{
  "hidden_act": "swiglu",
  "positions": "rope",
  "init_std_qkv": 0.0256,
  "max_grad_norm": 1.0,
  "decay_fraction": 1.0
}
Each number is 500 + 50 x the weight over its row's rms, rounded and kept within 0 to 999. Layers, rows and columns count from 0. Numbers have three digits each. The size before them is the row's rms in percent of the matrix's.

# layer 5 MLP down, 256x704, rms 0.163, rows 160-255, columns 0-63
100:454501574493474503511488559519525497553565563433588563511531482485502481571507511449546486482530524526537665547486474438561471518531392547519508454566455512609447468536554556443530525521544518
098:530553583546470506507547476488525444510472405441401450530469413529483478530621455461470531496545578486505533514465540493479580458572605466414429548541448622471379559583540539539600491473558518
100:526529500365500471477545558568539428471395409428519544543512545495519533476475494485514526492526526544536507498469435458479486467457538466484479493536455510420509451568441462547613521492514421
098:444525443587538502516432549511473447524474450494454492595451477583482490431468494492438487511436548478424568511493469550438504495467488513388606483505411407576526569576484627499510479512486552
101:526585543499621586474470494457554457582459530468440550465535548499561525552428539488514433505431568462485460478560516460504503466454519491537468484490509358558511486453500612570379498453540403
099:451481447487534554390467479512479518534439432420464545501374550518481554543502550426526523422461457460487469421386444562584508505464542623545503558585493475469535519530463445572528436564479482
108:459513492440566561517503539481485525515457436464470550499407448519498353386466466459444468482542581498591418605533435472533512419483533530393547526494492593452506536502578483533510465535551439
091:512502472544490411545508485488489485440546525543503535515413518504473440488496453487536558510487538558532497499475532590497551505416427545468495503483535468457374634441505483569411485506528478
104:537455513582537460512593562482447480430439525469577476430430431555558467461459454506457468473470516512488510534448609508477425442504533482557454530510429461561462498519526639517518532486546504
103:550487495471579549535485450634513483450489454542516534447516442461440462502477483609501508517493553540443503531459470476496482468476518577481474555494500552500562390511523485445459459516484477
098:494471604464494531486485509424552539547521478487559515425568431491571492521501482517414529485587508505575520483520588388514492536471532486430484480596528405526504547614470508518534491521519603
098:552469479516451511537421548546447567465396537558473454555464506481531565436481450521501585506458545510559501481551482509567460497449493575510387597477423519513409558511485474487588514455528476
107:491498471414385498514511454385499449552487480513496487486472514469461470472512547534476585538535587565532462486559559483492469553569610614484576626540513415474543591476515460521507406485559526
103:473465505564550617514419519504576498520385554450415521487495531558547446536449500555389452483555527486499487458530482417475473494483496449466556546572474491417502491566466492493428598508493445
098:493544444467449547546476544503495570575574475520519512572472535476531485468555477512564519514447564524464460502561493420425554432481411544550490498474506464417470392480518523404479472430523517
103:497554571476530535428475500570544542423527522560552489501493505579450511387546473430516391399523481472472456466539523493613459501482493560473507475451442512505453520534445504443538354450646435
095:536511577544523567479472462473514476442475501468496494525450514435476514512456512538550531438467531554527418467446606498397595533462492575483373533431464589499492422526543479596441460508484580
106:464520486420462486583500517568414480432484534530540453388500528552500458482523563514554510532487577517466502513593534501482405525518555501461502503432516432458597480594477601504480540559551481
103:501404441487556567522460549483463535473544486509555522528416479514389423526441542445500569525393465463586567526446450470536462496558546500502589437474548515609482573432478484374426458417564449
115:624511482516430495470576424511499549504498543488532435502493543467495522481507547514628479444477496453524522533500503539549599510514514511512457552475513437542471579522517514500537490457455426
098:559505438488515564506456488485576543470508510538378541513486543460381510502494521528471549552486378475481511536470532588448476542554502558463439500492493589468545579539462554531551420535475493
100:463572481352518407390517561540504421451431510447474419481529518495424479504525505510559478487478503511503522471578516511576493492572555465446506544445489482457532531475516490447612492540454478
096:558484471524527487489593528506504480446542487536573443491417408406476663454578534518577477448425428478524451505569429454492556521489489465499483521534528514505542540384468494462331430528587412
101:474500433507494453488518528545471539516498428549473616482458505431500454568587490448429605495467475516447482659495535511500477391445486431430539536536423527501475471508525466469536496483520483
102:531539540536514516442440518503523465529417526504438505478527562536472569533551419551525434624510566494526431427559488528453522525602568483522500534437474502527478468504510431488528431470501495
098:530461439536547456590522456559499581471566488464583522505560561423633456533474545484528537484517509526490570586569580480520539513486512446464481511517542488502526526501554542496455510541496426
102:552428565461472569442470508640428554514508493593479505496467465406536471584511508414506399422538508545591582550381528528467577524522520530413449506555506406541453386435518577506571469492450522
106:645440589509492490595499516478507571436513465435431421492445498459569443519487538481431445502547603506497504468515473487476389468478513532443452536532537542573422537447552524535541485507658444
099:481468590505475579526589467453535468521534358445453464595428478524510474490451588558466536569441473460513482610408432443414460485511463505497424484513451487556525562594480564492536590529459506
104:461502514492468459452552470505432521471571472515465577462510522461512462524509551595476528356446463559550448561487469519463562475491560562531593473417559518490404485502542474568473502550532595
100:421481412450445488482426445536512604433462553585428563589517582486431512406457433552486571500590607523507547514508591624438516435535537469455545502520593556525549518478517485469539573512419452
099:513505588422512475553472460423496431459510477513520528394484456427539506470521591534521514480459491536553504537466520538484561561481409488462540592552463443529529480477451433560491530485479475
103:558550480470537489561537441502504478574497496505532490551480467461453417520510521561551472492513523622481433477539403561452522473506460470612460529580508549525436547419475447467462428492539409
094:497467536552625433459517522458497495590466540503492584533435499495499518528516490426462524471464444508530443571431454437551516487508563423446545521457506524453466514488494530402461546469488545
094:524490528499553460529496585413498499572457547503515508433577474419571442538489462498480438608462509523477485558543434557496533484483500529525551572540527366583457498571494506490510442537545491
104:448572484527546461527529465392547470510465518579506575530502506544541472456538433410561526501529568544455507548509447494515544476534480442377426517449506464577511516438489468547497459480453452
102:428498616494462538491503496409472481527530466452577512466469471388452511471530557553555503378483514514440505541533469601529557517525507487540434501518421447521458504461490552518486455528545617
095:487466537566587466431492464358424525444445540549388445514471529449544455400459559485455563508500455579451480497513533525463573538443473460527545520498525449477507542618505546430631475518417538
100:438553563411515486543443476458490564478510499476488500523501507523464458498545542451469459592546483529530489605481471576548442528533480540506531530495433542511546495538427454564468537461470557
098:504469492558522543556515464432469484494456516486561548499529535530550524545487466497565542454583497453567501476438547575523472501546579534496573572550475392484452433547437563477497466524432551
103:437534501597482479543489470421475449458536504523489481546479498487458477528529462502452480432449436545492485551572449378466403502548444433546525499542467471502400471565480542439552503512538478
099:549463488513460490495453532435437530428437475617525477552464539587521511408546423588430506451515497384496491526499511481531472553534433493596649542534513553552526458542534493461429547427464618
103:475515518478516467528639446489547479535440545564483447502580442438472468539493517473494437498470492534470471492610494423527504524429468413504453536521545516525585535459465488489435461520459517
105:498455458519557480565467473527455520496436446506441527415560548425471406568462446522592567465516405482540547545453547551498505506491494500501525494481514558542500569493501468519467545505501476
096:595561505451596535461509451513532512487454482407485457564480553544446487481490518423485495518489522481452447486442421446481526489471554546449487583505611508419529505531533404465551507566534483
098:441509502467525570529556496441433451496490437532620602483501462454514560459464496393569502461499465494578441532539607467439536462457496500515530512471447514480591606505507600466494522456443465
095:457567480586592487450582441528560497397540470467533455498482499523447491476476510442511483501518531528471481488462469597535516635507505397485467509467496454503399559501493530516478524540554507
098:473401508441452465508503391464602505448443401489430391524538526444551468480487464488506419487572555527494548511555510484541529411453456433533514515536458485496565495427511483489488502557523590
100:492622511471450448559578456499533503536420441460447539500428536558411471513529477577483567476494417402518578472557437459443491563565391447544536438489503520479490507435477495583439526517439434
102:454526458526537466540457489516581545507468539469590544515552554454502499506533452477588418542592476452516594418459489574524526555568522478480497542547513579555507456507441544556489452590517554
102:577517556441497481486540524477468548461590601518579517636507522538552545509516496488484514505464557490476405524505544506600588519346555519537559520457419481485547533582410435555490510488505463
094:487506465444535526454682441457544550479537521434451548597452466544560504582441552493510502434525429545588565532495506461562491537571443464425427536457455442495489430488554484470471475532559503
104:598490418467582499513511538525479580493573466465402501436502451562448530499436457402501383500469497472457461541524532440526430571544542440515465482486457557533501548515459520543508456540507583
101:541510472552538516400498539502558418518483519518411412540444526508500467464512576569362440503483541493460574488488486512579470508581489512509499488438501496564427473589543504420422497432465499
096:463535500570487497527564445559470482469521497416466427459510414469570476470478627410414529473578566517451455510498497515498473538452451489527500503531573552474524541427464485525488574493522512
098:525578455540552529559454595579535544481517542489511510534485492552503515546428470494444475529423393467532451522435467536440536511499513448502582612459477459434528477413539522486483584599497540
090:571503472564528506569548475529537529490408528503439442519471475494512461469533486517493448516572592511548480532449543570379565445559533525455376515445508456549570515488575508523486554486546575
102:438574511451546471539552512487428535508479440443518503499565601506478483458490474595551504452459517545606472530570433495486506507464559494461586497487517499522496546474511527536451436501477512
098:443519517505577474456525474502476501488466532498499480485447594550476605472567465610496501477551543561450456533547516560435432460493431536475455443479509565479483484551447477485461559529522486
104:559485389565529509436520496495497546568484475536463483530501525643415479514508419519438557423510528496473471540567444535422442470479483440488495448509431536506497478512489499513523428417527584
104:532353537527573540445445515481533422532397577468429471566497473469504559465579486510514388570487525444448501469524532457398401434479507511481603580579423461547566406592494502576505431600416536
096:546484509376533447484422592478522534515556513540558491471438539484453487466450444525522555466513537479421511478516527550586505398633516489492477374582524530436615503576434461505508522471580492
093:512497457511487513494484451562518515511503444555576395496580543516552550478450615481517424486508507468563523579548537514520544515464526504596506546440556513443539585513479579511498432494503514
100:493451499467532478478491512422449554426520467555400461551422493488523491533447366400531542493443462496546472401560493593496486563499555399497355484483484482409438481501408530520575600514507426
101:497505504460518454545501503477505543590401449500472548526517504592503437521516466499451553451587476488582528470532439480536487514525397540546515537487543582503476508494474510561561517578510504
099:522561534530505428492527556547449504388472541431548567476494479501479521526541469491445505486511490567517480531458527595494569553501403531491512512476392469421513436584523486536488464468575425
100:533412508445397562565375475528433481444517610555572568508502500469513407532480467452543460483490557467413528431396469545480480489572510493547524563576458494428511498427512462538502516495460490
102:460502430430416440451429457456553544474534491482470544420469502563443414491470526470526582488472479535529488429587512456505491392629470505481502510545515480477500470475461502548591496513529485
100:468507520480615590478461531460526519470412536425554522541523488555505425605443533552561441459512625542560492486592512581494445535470565578498515448535575571560484491502481552472442520448451534
101:489460570446461481454546419407512416449460503476516560482522447536453452456487496506501426485489492456444516470537464512427600514484467423433524561604555553534415491489513408574500542486479558
102:427522518502452586372580511465434504562526586491543502401580497584526591545440422489522524565369546535490497430471528504478408437440484558446537328498484447474501565429400518535519442469521428
103:496527505489486582495499440514444468434470501459564530496557492461454504502397548503490535551460510542550495438482489528497515522527489480456509511472495461530402561484376435564491471489579569
100:538554517494478466430511633502552439488535482516499544531570514593535453478502507423490532465471564555436472562458433514592408476402447346572509580439417485479525513556507498467472483526438389
090:534506431396482503561554471455462468461458494570576471550567501581435436406446458472484462544416446465482461507550486429473380525520591458526533552441441565495448461479502486498446541530501441
093:483598536513511448458548617513552407489459531510487532508386493508500458508575436528452560436524397476497517437495493526514499482464486427538477468545518430499556424597462545465508485469500488
099:387604544451552473432408487578584429562529496537455575456438521446562484420464466492452506507581519486487535497479486473475441501529485482509596541382466484438484513586458533417423446461412501
104:480524509452579438578450497416460447539481510537433476521488487450376526495539486559540531585599494536459505520505514466534473489479552456538507525519472529499498484496470442537497587446536492
101:489413393520512463496566460566452576487493543482620481543581491481509462574492513540486487551518485461579519508513535398483484557499497497484464503433531556459382475447484423489528532531497457
104:513491523504387561539547395504485498438574420495497578497490524402460597413445559542513521415582513548591521520456489529474509453503519433540460496419498504486465549500477510444545584500516461
102:583563443528505552469449499465455554499422467522387431524588476455521464588530509568412540456563568543485452456546495506495563425505488542455569489510471469427533520471440509550519542561453474
098:422611492433522492543507505428519404469501448431477562510500344576439482438535483620494444485493438503435493544574475482561547529539404493476466458490505468531510483512398526429507425547529529
096:441526523573501494488504510475509485475511558559543466493520463389543551547581525509520457419566579541495443493496476520519479502430453390543429485537474441471482535494512497506534517533540444
094:499486577572518512467484451478480491489508599583451559421471491577472526400460509506475497556544499440508569583488528379584476485531510548573501478530471454449495514492390585444447488345546517
095:475519435538496540450545582521415545474462570619499456491463530600601482555498541569542681366535531463530418484426473510480454439491495475505492493536510516559508532518495470588387449486458500
108:534596495493442576531433412516472567407553458500480473577419472501383521479533477488454569455491540447516494436484469435456521460545498456494433498579470475461468450494542484430483465474527585
096:529442424519490465469473431520550451575477477476567485494516407388496516515471469563480551480412520395445529608427499536564469435469427517570529494474579533479561552490541583512514466459416564
099:543542440452454540419413466583507515475477519484446461550580550424473569425438518499535612398597477498558454571486520476543490492484482490534588549474527510487502569553523616566526472491571499
103:569513540413531522492507535476530446568506458509530473472471501459458376532471515452457538528520569551459535427594523453500540488571519525430403467497494514528539558618510443444562453474560458
100:524453515498486508550442541425504427473509568463513497502490446560501495500469435430483401543472543572567562531438512527488566470485498468526490516452488476475518566586514501478424514534494473
099:542533463585504431402473446479517447487534488498485492463521544522432491605531522455555515558448441438567438467583530486558512481492420479423448451471474507565470482484501473494504521544538574
090:396511556463526507443507451473488426509517561473510526448540515518554502546441427423455539531559572440507541496502489482509433427494469495374502461469545573491505440495481536517515471479464567
099:447456563450553403487472499454482461578449469533514481524447577467458607488541470473499529524566527468501457422557499452502555475432538462535542504426497514404491462527478457585494495603450549
100:539463533425515516517387531502506512459522525448540569586484519507451466565529516561517533548410441446621525484589534449468427581530613545534485479559504513617484489578439430466447508451527491
096:500515460517442506471382569579457463579446513458543509480488461581546459531506480467484485517477477434530507463575472526509487529521517524460495478503405456571498591499400451567519460464567503
099:518568487443498532451513584571504472583552462523476415446494455541571529503526516504437502535404487482409399564470502468538524456488474480484434476506404488532451519451471499508453453451579550
102:364534443463549536457472433589470456487542424443584566510397446561490577520443521496483545516489505418529611551469514467414477590463576494517496444422485565456527558478538499462429503502408457